Each number is 500 + 50 x the weight over the matrix's rms, rounded and kept within 0 to 999. Layers, rows and columns count from 0. Numbers have three digits each.

# layer 3 attention query, 384x384, rms 0.0858, rows 33-103,161-231,289-358, columns 192-239
517538518547458484485476438540539535448471483578440514503530548476403490435442472502422598470555571412567532445493481474483573497582434582457494
544466469510536510604462519543609493540472533536436476604458411522534553489494501492554451571422547569530508517508428506464425505474576428449485
536523496563528631514488477442478420475460454443473544378478453511436484516546499493532505445505479545473372539571460487490395604511493588540503
555472565462557548472519449468408565578470625518569467541620478593415576550501371567556507477498567414441465550510472477439556503468550507475403
507500450477472538441468506489549518499576401513443532499487539495482499505594595464523497496528373432538532396450594514478471512443476492533459
554570511523399538542538493606491511572524508548503545514536508476538410435499447465447470522511457400507480587407549442507502511529616525566644
505498601600569442438552523464527522521562582474481486517458486509604491612411566421401489526482610552530561560487541542525503553502380518523493
463550497623543554452531401371446489414481444514466501462438449561501440619482635455504463574472479549573397392510599500482408540471598491514539
623533534469500487484545458463490487490488493470616495549525507466645481474450510573478466554534383486542447426424548485384504461479480565495458
446511423497429514553496511556513545518501432571491521530407555508479471530511454408538556420570521551481515440497469425514424533469550398450526
578530428582502449523545572528438520480534464505479512535495450514403542468511512551400510543446544526497509460466555545465452508450402522458464
584435540497475413515524396526550512499611505497486456569454505485552409506458452498629494626551446581497440614585540513356497458507502555493461
519435588689363550501456566445546462462532392467538619498461535570381615496485435523477509446460449491519452577500423393572582631545544400534470
500578497497550546439505533476533511516560593467587503511549542516453414462609485442460526386547458441432544395485449593484436506444483570505539
451469493577519484560503521410462447576619500417366533501523390481422440460546569502533545517551536515366478450615442459465524510479509518399474
454484499424429528622422479504380541521490529505419444568418470491458518448506434552463528466466485490495474464504552511533617553559477462538473
376510460499493453473500415573426447487588501411431504536490491486538378499534506541561515511528468491460525576423484374376471543554476488512535
572590420468504523541452566515532505483428489547503432380475417479530502471617546543540576487546536537498565545478509519465574570505552543512511
461497539457611480495516547538473526520509551496558421507520481407507540516517529507397492431415525577525408461544395521498595481435577479520459
609506542545539491534452479498504582540524518502412496502556436455478488521502527507476538556448487479544542544507567495470446469552507512528515
518518492395568507534494477473557572503536465499548465499515546535436528409401429391514496493564571429455510569530458534525441495475537577518545
458490426495460470644496396556379484482645561538497508492554538554444556456518630448572471496604436570452544438412474481526492601471408472446487
488453374636549541488491569528516456468498448458516463549456568444529499472597571528518513426551634463458494479550496550324503619474539497474496
519445482507475542457493479501471548484550456425514594560491547388513711490467448525430490563494456559466540659427434521478630490521460546407518
493544607377561500478584440414397549377520497498541478574343460414500541523510550536379469534489547511487428493508567551437507497582557397503508
454601557563495478569571487489502483480529501453393559417497519441639426620479484534443387530569496497537577482458559433491458505526458502499518
506435440432509436608466486560524463404533508482483467416481598487537504400406487497443463428526497509485467537428477554448487431516463514409521
507491463454576467638586429526446468442457603568550530528607350559464482477496520532494630556474430531523557468554494453392461508477466497521498
485589435427519381501458596560489514512604541524459542487545525529498412437499549578465490452511561498393522573482529386493467611491490539484591
512481528595420467400534467649521468469446507502593378489420430485537518534543610466509612477532503408449502484424542519505494535583470559445576
554419405454415497461473505503576537674535499382487531446469463547420478400474527431499542538594545465554548411486425551348585554530448549530537
504470507502513487478519457533494499560393475505532442479432504475484485507586510594517498501512535468452536597445457530525620403522551434471481
428518577491425468575544502461494526532511573507502501530512575483620489443552538386451526392482572510521475452458534452369496522501542608510502
480498539407524519487539394491459550453502458449410548492498430489522421517495450521478506545487556474446502527519555565403440473499469563479574
517494385529516514473505476503444480582474453597547439457516426500416562566501430444529458464468419431443519392563453493501615514408554508550513
524545549530499559495559557564501453558466432447498499463517400513452448432544548372579485514491546488600506513523459523537408426579529525374524
518579430567471595446495459440434526578406507500447384541496500462549562519471508582406448579449567465459517491517492527469499489572485543545481
520502495435464491439447535487556498520532478378523429364510496450430505502494522516503477569497548408511579504516552573500470498599551469479389
526526533498577453496613484463454504544493480415500482467373564439500476511541574458521561509577461632468478466536463522484451570545500539436477
550549519452560539453462518512531538539514470399567490520391531544531507605495485449510486463482495501632545465480521513542396522513505465448509
439482537545512572446552410558480542471517538482435468513525477506526465535533557422517480450626524456513531500453474516484378501568438547571480
454496529478397517502391477600455526454444424484445508495544488513445525520478458520504512505492538415487558540508471433588528459583504464559461
465581471432428440597537564488461478457425559622592498474464524387532411513479492471489563469526439533451651517528548490546456436453486463472571
597534501458425433460421563438535532558460493490511514459483410462540362515541449538493500538535504476523544593468500473468457567508549451485560
507586392479420467527430438480448587601545470537423427542475491424431504538458486588530486424386624541459538559541524493489437524516463388601628
536521502495655574481471521401562535515524572434572558540384533494495476524533607530539401496557467414392474474426556587449389537533347444493555
498494485463497575557492541520648458535598490588425447494462493532506450504461421523438440477479515505526505478437425452535532479592520426449544
485465446502467454517443558497494553640582390492517486558479492473481534511477531535554592454470491529529485630464538571466457517478442507504581
576487489520471478548511469491452526510459460557425515574517382560477539522482413520518518469516597472485437461509503548430551431549526543485534
482495482474474574463542481478456542453534521481468504520479553462560530514457475469571420608545534513558568529449510541568535410476577447539482
545495555472540501493508469436560407546592530559557488572502517486442536490435548556490486497558506520608456438491554470625391409574493465443516
534449566489460614444478553575472451517530537604561532545530516518585519414427516487471531494501370544522439482451623521521492519416507531552525
585461539483510548588472496486515500510539452497398450554492545499650553492459581519492506423596558463552439456541466516495474569563513373504516
457453522404600588470484541498425532474535468534480613544430498514583470578485513412506537427441438581479483519468516517521438523457538482488381
586526488503457468445579463522546484556497487471574479482493478680552520582517511515479454460501608534515504480564444480512445443535479591540475
536526375517443534583488514460453491516453465538469530599548472399408639476500528522431469520548533521463469493491516545461524584478605477525463
570514602511438496498603512445467433494563539501518472455457437565471530525527509584594541635439439515540490504544439592509523514570383433451452
428455524505548534575560424505455426539472488498512408555510611476535542361528387493474579674462507566429556429501511369533500454477433477487482
371612560466535601401423428508472494488545538464430610511446536492559468437505536561538465569491507472440580547529413589554458604507441461436541
494490547478523447527540496575487390426487473509543531571392499456448573476538582457475531556500532470510476580464558525491458513477529459531464
511496521471555517431491455525493546515518508587439545526451469408516510490536543442416469510472430468481557512458463600456444444444466526588396
498562610451520440454476492570392488431502508450464435466496495505540523509471603514511466577511446561596579484540537486528632518448487529504482
525524448426443448523488528479531496512470482453489517519570495525461514592470517477513475558495472561418470611429583431525603421514543409492599
497513425473493474467596440467516510504499419533496541553455463502487610498576453533489529485379336544482447477571583477471442603480517550524478
358437453564515474430513453504520559551503476507438531451505514585511486518548463499458550514408553452504571479455545529458570489566502426499521
493528573583497389370455379470493487447503539499449571466615461459497599558524452374403559489529511542572489474451475510500617524541476530509512
523447569424439479496542374530576532431473444566471618544545438544592535541497549436539373506484502521528444446496554386438504507530443562512495
542543469412507400523435569465517468470491430592608544517565528453514473539413374471440474535459564481591535529499475483413495493508529541527494
538462561429491523520570540565464486556489563499578504401482554488547471508602538509462450431420471620443471453536584443503491561535442482416526
509583567543436513497506472411523519462484530496485514524525456508417603412468508494507470520493512462545419488407535512564497447586509499484442
472519487499576510564409559409509432492453511588598380612499524593434399579492472507528513614498593456545574551522574504596521476502562525493479
455478478473505503550516500523537522557629446457482557493415467519556500526498544454503553506532399506514602507539480463478474537512448441477431
487460478450444509539546612600512404488526474578553436490519421441519487437486530458509510542485528576528407563458488538562495471428455487490511
423472456453431547395531449550575549464513505477459411505489578535555487511499564518506487497518502499539424469454548425498579445467504552535541
547567619513513545502482516469479547522530527441626518621475548499556523553453459547524528483494513503537476513445588451441452383569433480445438
526383445485476510574492473466582424476518572442542613543377541500479471488437540407563409528574517434455462504496461391417500495541499417513651
424501570472445544474509512448473449531565461563481473562512586454524508463505513536469465539535527443420404435429537440505488468467422446508494
561480597555477454465547527467567580484504512451436493472453527493508382552537521538533480509590357572516514453398549482500492475561442456506576
526448563570489466565471549406529489443614432460504490404528478511485501514513428573430496541445563507498476635494594518503483532480481409510468
525496585545527401444551568415457492474449519475542500488453350497532505507510531544501416521494440485525493512535522569539523467460510556472568
488536476453478497581546462470490490506449500558585484452517485451456498435519473438465518545601515516511589468545545521492413476446439478504519
517467527510485586529515498433469614491534514404507488518486477509471486473504494443462473554412451466536430479472428403484491534524506508499556
465477528571508520430476516547603494565426523509553544505520574527460516507519494502523503528517448490519521478538525547447438423409519541503457
620517535529439436480506437445532531526555448461516436505474538562385498423496520505545587418511526530453435538474556482550569443509436500530474
460449409556548484546470494473568498494491461637515460537610485399461530523472444446372563567491516517522499457498417470453431488463423523525385
582479461484543523562587480482555506546475490464513458539541526461415420509497449566538565446474596535469551423526440565456419408449548453490509
532515481494558437548513521618506488436465561520453510524516395554454521503480474524511525493509448506448514492444611469433519491634448456526520
504519428432493483558540409645490608501473507479509523454473548535512517491412478399404436518543590520524539540489476488529437434489519474595515
490491441534434508510445495385523607492518467478503497436509506513551451453533542526510493433519474543513452512499557559511527481540506439436472
452507563406556531473489536460534487492554491501509511487544485506470456486472520460563486472488524453487454446484524473601523513539521567458541
501547435455506459455524631466440548428465500550424526513443546536547433487432566478552554469536488499532503494521527491574514471543486464505417
504517471526482511559538488538560502458532382544538520492540528487559468517503439563505578477562531506533523500469497508401482500496451545491464
516533439431566501421517607493558518524436585463522552503495515501393526485661606520521492555493466494450489496474361469552458592503454598435546
499497537487412462549513499475411603613461475550444477614555588547484514542620413414503464545528432488524529460481490430552526508506441573542478
473491433588520545549531514503454533495510504360532465437523649481528573503544550569480459499469484555511467503496505448524548526449532422501539
498473500477544525508485493492467519526411469389606473509572479530449519477528539394387470418503405491517459375563491430389553472544433596568486
376506383455505490460456509531450490509476439475450440548488496547486520604477479488501513477587480406457525455449530461500456429492514541458465
522581470463513503445496468510659536518540488415498407462394493544551483326508338505583533465505495463496564536489482502574491636571502501500475
523445615499460586517500386463582491553416505508386506422547482536548564479515519557444555479529481553446421497586480523450550567545507526537448
536517512602517413436472515502495471517490476448510445482503553524510449515549480479479513476528525469434540426465535562419509457442431551486448
463471560583566480509515426499493515414529507501496485508418507517636565474554445460435498512507562536547568486451445489430518493546478458460461
423506562422538536500465439619530591505471521527462462524475399577502523471453471479483425464541579417516518491531504494457582510535480528522627
488485536512522536492489492470454466523503524510565512569521500481483501475521524463520537483501551497478479467480522482483519493522516513506483
492469502523433511487487463530503486486502465529469536520533514515480588497542464542453511464452430541514490515503504468502533477495535463471501
458465501467491509513453506519535481465517450540446505418488557487538464503504424466492511513460474526487516563557450470532507422431494484519521
504539477514482537516528443485434497598440499506564441525499500469512437528534519549514541522514480537484509508475532493527505558483447536514534
479477544442455467517441521602540519446480482510453468552504516472562496483477524480470452500471475500473473544497455533492522439533521497474481
517525487513497451548482495419505487457539473502520479446524496510537467460564504479522512500561516543477506489456515563545540491541466553539479
543493520512488530499459497483503545434534509433452503543521506563492519476522503468483418474425520451477480569458482538453442544551527503478485
524513495479533472522484523542480506495514431436500518534534542458521522508466529493465512543540500547539566521485503535522486581572462472482504
538524496493502563445466488555436530522529547462499501468480504512497454494466505505478552504470508494513458429514485545516497497448510526439514
498495501475459514522522478529455511452545487549545503532512479428465430558501445475496500450491517545486522491505603491567437342434460488483397
532414474507507536541529570516425514456502521524471524475519495439454507517473458578515537536556471515490481539431477457441485476485462372533438
526535508522503501489457616411540532510519550493436456564451489430522473573498476461466423439533371571489490619480516447479506462535474395463427
548594550384545515469451458510518543499544478478466479480521534445483433513494541586529554557443491494515470457556552569566502507460515496468541
521487456536456500500518485450474515491576482551475467470480468511494426507500510584559500520543511448484465574496490511472447603450487436569473
496439525422451495561506464472462594531554600522536429463512447368451451539515515571546500491402454431471510478533552494455492512462579483479516
544498410509521496442476457520489447543464508491508443546437494559458486470561542531430527501519498507485594456557536534425479545485464536522544
447461533615517516574472395595410467445508463551461456504542505414436510491481530577501541506543490513531476563502473524519519441481477439512504
368470533392528550471501473502433501441521423477448550533476438475538489570511523440560550485495443374553563488458487519532431534559496596560550
486486456595491523502500519458527535550414514557483546415527590461511428447468509634573499474460605511420566454477512483488519479483432549493524
580525560376452452564550414518512507485481523466577456485442499449533586519515548468460498502506470527466512581440588491429519487448490486419520
498465509420420486535421516390563491567533524537546481476415479478468477521457508421401527491521489548479514477449485551528631515485483459520507
509436474396429465396400555467453453493573472534470494566531485491518501550476468407524453466501478460532465600483436499474445474573455501502456
421538547492504527410460532462406465457532515526485535481522519556544527497463540433550520468474520520467459462539473539529493516518505507523422
562458566435412480512544509612461468435481499489485555453566472544459530426445529492505481406483528449547560482529498551479482534541442499484452
538477421433594490530493547541486465484470430470512565582461478498500547559433518518461479586494490515514540466465490486419574491481442494527408
474445494494484534588451440554526467580545470474458499514486520560518556505481470488539517581453472478507493499405473483454447422514488514449486
514486498494473523461476393552465567505434394437530541537457545425528479543568468553562471494445516423505498459492461406485485494548465549500473
498442561511498502516495468556509490525515498464552520468448587623506434396415533506514484478466467521524510434541487629458433518545463497547516
467475557485601600516507523539463483493523433468511512591519520368446538525519622562540565381444555502518528518465526506433505502469562485522501
459444490539530472504465466499524514529552460539499524472511524457460497544507476443584494443563537474503413604413480479479491609458548463502488
497493475528542465529490492574434473551476437388529441584471471401526481458437438618542539493580526580515535482540409514424441534456518473480499
493415497519494478515516471477499464534430432520474563565400470625498515464479475445564568508485494556501484446522475559438441425598452517521495
496564444497547489595463530382513517476482497571480518470479516457469600551530425468503535530564490504599505377421560523447540528469419567525531
519476519534564557500512455465590442380566511518533563523511534449508507357508459530576453377514424507477462467434469512426520475424481578497472
584458530407486432477485411552445469424520581495497515535445479478482550486459605539457523415524541553507541561580537455502479476510464533490571
483503430487492440486544520543552573563480571451543476584481512489531523482484541485514398471434568490611427497510464440575531448541598520514571
487512493409499510474550570482510483574474527525500483416497528422488504495538539415471450476528483502475489475549605566485481458442523390484602
559450525428525539528551450503407446567525541483537478472498392495447443463580519592570541481394552521491500512529603493520481608491458499436460
574521497455611374465515480418447470451504507489398495458511438462498472492476577444535445392552588562519499481447521475494449507541388538564464
510456486443482514485561488375549487480457458587520441508507506471474635528533526540466528515504493447378469468465447452506586452515487463489557
541570547562586470479526593467493527495489469552554464503432517442558465483404569458482505501498388544612494520522534386524411459451507570565548
523397536530507466470554475484493489539482450455495430440526433468389582563465484362442534422431567545523554420483504531447524421476557508529506
542489501447524441475562560465493487558518501505589422360536544459455483452462495475473518582503465567610515441537500449470527492430500500444497
449562529521469500604596484436502523523480526483534492476555601477430434401486499463484516549464457553509467496527549392589498478434391573524536
541559547446538537593437463480476495488553537430537434465438480472403537503534536563498514565490564423435488441486472521492495524612443483444571
475505494568444521469436549451418477479498533402537456413513566606475557462512458531483485561523466513459483441492461546467507467534576418460539
498463571555459590489480507544453500410509469516454587442520448525467529470551609510539490436532548521531507498519497540502433510475483417486524
486492468497405533410427593397490571477436376491467450464583513549566352486532510532468550499519519475513495594498557496431414484560490533440418
438608504494544474449488533471540480524435457420460499443454454529478500577527540477425555548481549510493598537436494545558554472470542503470507
572498502483521476512538460460479489510482467461532602476596499453449492507525508500487533510516511500504574579432492467498444475434451534420487
498475427551516471455359440462420478426479475481451482463522592501474458581504460540421522595452503473484479448598487571531579462415504440495570
489513441483546443563470551441575501502442556555490518457436571500492541498497487497427473470557502531460530535533481562590418529518494503529527
515529474559506466535512518555501472469640427479502539523599512546506564583556427577467616479461528529498535498523434509577481431434433515444436
485496480428488470561515528501524488504586469459551484504454539516549398460469529558467484577504477471540542465606576520590577530474531527421545
464574528478600541531528473530601474502515574433510477504452470413556502425467507525523478486506457466448537492457494544431458490466562524472522
487450509504489495477468488468478540469460500481547496516599524544534435544416432511485439531453395414509438502480478487539531590462433546508490
485453511459487588484519528500458472482470468461430450496533554519465455426565532523573405507516474460497475470511604560463447521405449456478451
533600525397425570446464568551529499430512580453498527539542519527474565594491429539463454464488551535502500477498405489532437479500475495555359
485540452566482530502443508507520472574579489508410514514448451396409453526509478504491496416503431506536518529508522470587455432422398465644556
503545492467488508522505590467577456540435498477530583441632472570546438493422520462499450410520478548504554455490502617470558501479510506539541
560563525471458494488466472422552514415521511468475561484545490452517478584481429533454514581519585541465600460568484555490466470479564625504544
446523549482449584480557522515601484535485528413453507505375481616396505479458521417511583492555529497540441518541575440490554568495437493441521
498555534474414499440519560560525524467505514457405487474599491558523470532457553594508534562510471483462445565476426498582510496567492478515453
588545456526544460456531514474537490489471495489511559432583555533462539495476474551475509561518482517471501539543543474487501526395532489507455
451540564539473489492483471492530520438462491478446440481416499443604468552551452455517515521541484491540536378520464420428468456604537511495563
519535565542579480479514510494538520541460566390561524487443396457507530517492536457460495566491535464441513548602506458478518521421418488416483
403484450497506488469533537458548458425555407440484363499555493516566385429436511458473426420586554524606587432522495469410528415539492596452481
542514471477420419435465492499544422453465507465391474476448464501530503538479524543551386526424480557434537488469539546473548552502523472425488
512441501547557501465467551502457540486518499472517479520528443475483490458448483511476515494507342522512467507474553451449502593492449538499411
519500522588574470511420478593468508476504520515471523486426488542526433410543450547521495578464615575434571458512482391496530552471545476541465
511498567528574512507535485546487431480440387538593454556497479435593480484465544488524501498459360483538526513475437400580417460469444553504386
440491526508467513482440461509517487434458498565455462473524477500503493442436494478466497395475512475412524560532521536561576427553553494537471
570543439455453525517474526502521532541595551496465525435367537554522511471517578487486481463457444478525474460556488494533526532456495582484547
543439521437488527488545495538505487443464422483494486445497482523504506486482523517566409407526491461445497543432576556425515482474537505448412
513492584511467616441550444462479431492432474512489506552542449521484537453465520469475454468439557514412545543566486536587500573387515448502424
533471503524527450444505511501525530526567440476490445445467524426474471524527469498466554458489510572555541578524498515438509453474512533508520
488595439437442560541495460455462455444488493504472497580493422536444440427519412431575490434471437454476557494564492439499510351519469516536487
510571485464533548539608502503529604495493481438516491461491409571480540565485448494590510513486541570497493534469469470480509491487483499512523
549471546470487467611477536488454481554550476499491464435480546550490438524612528535478490512489404466557497556531471437474403524521528464458597
536527506464549456480555489512566557490571526505590464490467493486539508513490546512488560526537487497523525449583455516465471487420487566541523
590516476490475433432500451404504393492457445486505531514526482480512492523521572479459473514485524443450408472452507599528448554467454436490432
470514569626518546525384368503540406501450471569455508515473487475525614486433502493598527386430573430429483617516505502482539484378412455446484
556532451521540492481533543569463464440498491557479426426518530537472451565583574463505541503540525561458399519485530414453540471449575490489423
527488465528518515553526554469459478526488531444445552507560510496467463478526488462439488470488441485594465526506495490423453439443469524494447
543513435540500568515528435404533452466497498467442552424472418549454473441497491459520475477482522393489451496457479475513460513512505453535554
544438428520621519569470490441501593619547473531514466403544367480513481531534584480595433503545477551433515523425468527490515570481618533409479
479507504429549528471480536541494502517514450511506434538504604436575457466549563477581482537474515482464564563477488474553483499467586514516452
551531498517524537470520478458439477562499546541470474550483597443510463489438508474505420534520390456437426543500493527481528497544501464483468
434493429526578469468493547457513449418483509459510500520510530396540513401457576522512492489532465538531459515487505522485512515459450544475482
507476555522515537515531473545523556520486436500447465507521472415559525493520461434490507551488521483498526477445530503473549413450512503462502
489462420539478506455536447531478473483419508500529531510541487537511437496537497499457473528568373619539534576548508494440563498526468486531531
566436641441488385536553529616437556504566454470460535520380527639504506544450508458400441591461486519532527438569524438452521407490521439417396
609470483457493566540514421494492474495483466514409566527496542506564487493475601497504523484522443485436423565548470475545446453474483552449443
422450457455485494489412484472570486484548470427511488528541473518557477544532506518444521566519480426522502482455561552557476509454558497492527
622502439560561350465472401513471501524507521508557520441444477500561433540597519464482429525582475555514509426530483489535490449487548476445491
486533468513499487466511469493441473463517522542449458434583516433551562545509523551526511418511372502499482423425536554528524563613421426464618
430427483554493558526567539478482488580433532493485550443537525509552536506555514376496475448540506541505435577484490405533543473525421500512564
516502482555506550470505469564416552454485499555493527432437491552618526458579485492477533468562503466583469511469507465487468476538463490545481
495498540513511467553495512358466487451378395458494499435462484607557505521520532504610475518437554487559523500495497430453573537502421465536423
464518530477473571511487574524450460505443421432473550540542392402566473496463519465566499557443487517532497469514474499462515501523438508518579
555472492457488470449542514572455481503510421576426418539455416397450591526466469546503432455541489489475504512447551528525478461498536389471539
545477536497420491686485502480573482563565531463429537480433467542519459501489446524535485478502441501500480495600556482369468514437484506531468
442506522483537550552481529368497455564457469543522452575588455400482451483505398463428390552435512506464486453503462505486495467502601464503516
473507570529407467441506523516495483521440475530456554507527467483553725454508518604548497446532570541486481503512453547515413540547444467501442
610511432507528483531469531453423424549470560454591378520382501471546522506482488504487496543561524513592462490523449535573598534458541563537388
476436501421500508479476464506426619547465526445477511609451520580415513525498538492465463427480406554448432546399541551487482539449404490463452
507482528486465414475557483357536569496523551481487428494553465525541487516538549447527456410562447524548545577500467457466559422591492471475480
576491572521466505535584520603496540491472533396565556552524472514550472411512454531507504422511436547469494502426572450558482480511526573516552
524391469492501552358465558488525508427556508438495555492513474464529549537539599549556430593476541537528497427480534390573451437420561505476510
548488532507517447511427463473532499503541506518412427447484473479441423460630536452495424434480526441507573426464422523487441490515419539467558
# layer 3 attention key, 128x384, rms 0.0899, rows 33-102, columns 192-239
530442515481514504465472497470526468455533509539525490638576496503511503473553458427481478426442484513486564511540510486473455537609498453483469
413539515465506524588532549533443500466551498491537502479635507406489485455520487500535476462513492440467463502463479524636492442413444508421487
518477513407508451516480502498428521475493528567517563552516525542539491457411489508587457506538507427559451609486482655466480536493534465412589
574543480461482493511519555568620428554556469423576514521467462523486510513535536510502528531449477466522499436476452562622494457543525490493544
549492448600544499491504530521505546478490404540481497518487449537398472449473372416494496524529476594469551548500564492555620407571547450488486
488539545488513601380412517594557543486471498584466538515502468454507533553511449537537493541498554537534524640594444619418503538391534420553426
519544448516422538540501518494425433510511517371560455471500546632566502521553476551428474412433462504508482477488339593492563612471488543562473
455490518567493504549535487553695543544605451423526517503401515475558565581464489475534604509456457484452489538516503520512571534446544502579480
477488465450509448470504485441547487534463541449480555496601534552436434467452511545515512418529475460486543448523509517500509560515533394519547
428501442488485470498518576495505504399416631501466420534477534570585481562529536532509451448438581495541595516424526520510468527531496480513522
462483491498487456382531466503495525482486426456495385490502473497528545498509553495561493426461525484462485520487470520439533471459523419543467
502482492509484563435563528395519579504484476538438483493526547495487481467522466428431540365376492440504512509445570509562522474501467430568485
473448531444496509443586495584557459546524510518469549510359551367574482534476496578538445541479499430440548433432572533438440478491417546488555
466427486398453521572448533511508515519507460415472486516486535368395458342630441546572535524491500510547510544436412524467530476572482512524551
507443510554397493482598584552492516439478480414522500557517528575545525414496488517560488487472592424465546473507497519545487491474433538493481
507593473436578524481450584363506457510596455447543513543404557484501519573580506502485470596434475497469531599561479415545515439525516523608462
536509523500574422510585522465492562494468468466570525483464541554411473544472451453426432371497458581556440508474482497594527401469470500450504
547399536506476504534528465389460475567491467516474471505565489474562530580472594567440576528412532483418565434483459431528462573482446466455488
493491502491472448592552521553501474501462549510517523524570485533496561544517496549565436437463530494532561484507453469562524466492472472469512
471501549467491499512527405483452553400503502461471394504563611520530522498582442446505574452587511499406538476490525507477489512489506440393570
432465523469543537513567578544481424526396561475482518550463540509471467481454625469532485498477494464535503511525484539445568548540493451501382
485517467540495488378456514474536515501393549517455574362565565575450521477573457566548422536393466537513489466590485478497333466521550556437515
515516573460493522544499450524476558539558458578468445438474521499528472544505471430544520482525501556552531518531493518515525505469461418441574
496514457566572500523473504510408515519511409455540435529536452550508444302548533479511527561492527537468538396518589599519523385577414476460504
437479486482497450542447572574474494514504546492499653470550464542451539513518508433534544415402445441592542498485578506578488524529482514632447
463502472509479532486444590513454529556462440493542570646482564572402509521432487527502560460515469451518519477533438473617441510461481471397572
497467633464538456494529510309451470435485500482496579564487475569558459480452532510511505492434454588543410501570416543441427566404520476472404
526571503476488408476506438487465552509532507509577434557494445417466430501539530480547540594455552551554449518547510534521484576457401537552410
465469536429543613429549579577452439553466522472467554470546535518534447424470560506475512522476511530570492449465517485633437502547561587451556
477351539485548566610482469454583543474520516493466490565470418492405522493562527492493455542434495423512489465555529390613448451434460522551511
489519547503548538455470513520468475527518551437558506536452514409467497396441437529546462548485492486515531362506478461426468467471526477484418
518443514532507502481518532573484439553450432524511522479493561510519576450504491420509446489463475445542506523441488487514482565558415408461508
546615473467526474542546449502549550506468429469495525403518504443499522526473515484548470497468597545543550443485393411559476569468568479538460
402500492507509520494562574459522452562407569495540509480549499499484492498469446592432571459472517569528555494459428511509538468513548466518443
489425489544510501479478535501550553520520523459489601571467444503568554465438529508578498469514444439523425506481539455397465463553492453531495
457489510482571445528504511472572532512576492530489442554506503557488459527401454433504480575557490496506445463532518419540572527456508538455524
493420486459488460420550489485430440475524520486459528447500506425549592461538494472490510502499585453454423509487561455424561558506475528540524
466514445548515487557473497550479504411512522455500537482467552506477503439512363474559537507466465553520446425527491512540538453458489471431455
501508459554458530447598509427486467465539557513453584556486505565522442537422402527527503438474517486473600486466395524486534451443459510471466
478541507489500489567566546506534545535478375507456497424535549466517494530508570426450480503528547576543563478477503392527450481517536517510458
545508503524499518523492532531560505497519547505515529504473592617442527410494523488480542496517504485496599457418488521515459481468441523540521
469472563530523519483419552501469447544520465543545509555576508441459434497478579506473468499470545514502460508605460587450508468445549542538595
498490405458414467440491448590539454488547403499519569494515554464534453456371534466508424445455529495523469545422436447548471485488519527521416
513507494481596483521452416447532482512565457548442470592501512518425585473495515516451441459429537524471447531599463399597531499578446551437614
470436462482556536513442429489453485519433507594543481435500468488435524572506546520564480549497581512594471516427466527559534483533572514506404
389490565578467467512469565564469457389512502501604513464480676466503465446476465503487665490516517439519514500473492433506604516501490575515597
476459551456533358476371568476528509436523499475499537367510506524492491521529605543435474490564475427574447508515526508474524428463492539542443
434490556494447550455573465527407504562433507439519467518411464465547449554494502534521492422401554409475458479486446488485563585455568473463478
474441524504452433530466433469457464470511459410551496442455526529504541510463500430486566480534520473429484512388521479451499557504457473563521
504546520451530461465479551479523419492519535539526561433481526522367510490569531507424525462500478569514608566463491532483439514498477561446531
548571571588524487531487502562521580525515526533463473506557526502575563594528596477485529510578470480491476525508526521483482511483510545484529
509549492482544531570539566478539535553496473464543418556492361522472459536578485596546505473516399486528538578423557512584455515559461511494553
482520492593528578500500435577525489513540495471558457485538478476477500458498524515434513521584505540527567477384462437447489470442466594512455
530538541499525481486491519533479481519482536507548491469442515365437513532456488540489481504527539397524463511468571520581485491524499518521561
413535573517580466557485496373506454591375587539510482446484587432529544579492532413484502483451371512573607547500476512467521503527481541504495
476465516508591463482569497469404500520516496461504521463616553405551523575501504488495516502417556430499420433471399468550600528577534415597455
398481507508527457591412500592494423429485474541478524558514516424517465486628451484486578558371530385437407434444515491541521535490552496593494
509505469539484473519491435456472453477459530518562519535532431519539478530516465604548601500551549448434546510600455548488402495506531557534536
541508507575536491532506591461377537403500570551514500511493481396482528469483426564414515525462346488489469504435519501549539391523562481535511
460369479553652529447520509452428426564434573398538543514529497449440438533469566564558624602497497435451450521490450491436534588386480477519496
516525461518424522504521391489469418384493525543434551412557559555453392417458598549455522503516502458428588519574482488485479538472472595416563
429553517473538556395488531481507506379426517554539420509463487542499565471508555573440513463541437483437485512469512515540553525415468437463520
457503451511525418438525444566510544531450562456464514552424565555609419479502398487464611458575540572519548464564538447587540515473581537541547
463491564484510480505474481425623507461435486545555490497498527476527443467396377530497524427561436504542576498512494519446487502433475476509520
466586511464513580488490453576484491478531497440509525442489415467490524442515506564501579369535530509389494562568430581565449474529562479578479
574504398445485600447416541486418500501531444470485470499510497435528485533520575400551543426465503402476553468474520568525526556351577569477476
524415486515545561417467395537575460515587447497498506606488478493333491549518506462499441392421526438543452507569538438522521457573615529543340
426478476466622412445542417483514473508531448520507484528527518519421483545475509474562552461563460392387367511478483481489529528530496445567381
555514485446505408538514514638492552559494400506551504538565568551475487496536478541481510548443441560435493460560575514500499525383560432558498
492439479521483563504415563532477551469510467445492424612493529459460489576475483518527514485470486572473455546528505399555462538501504553476556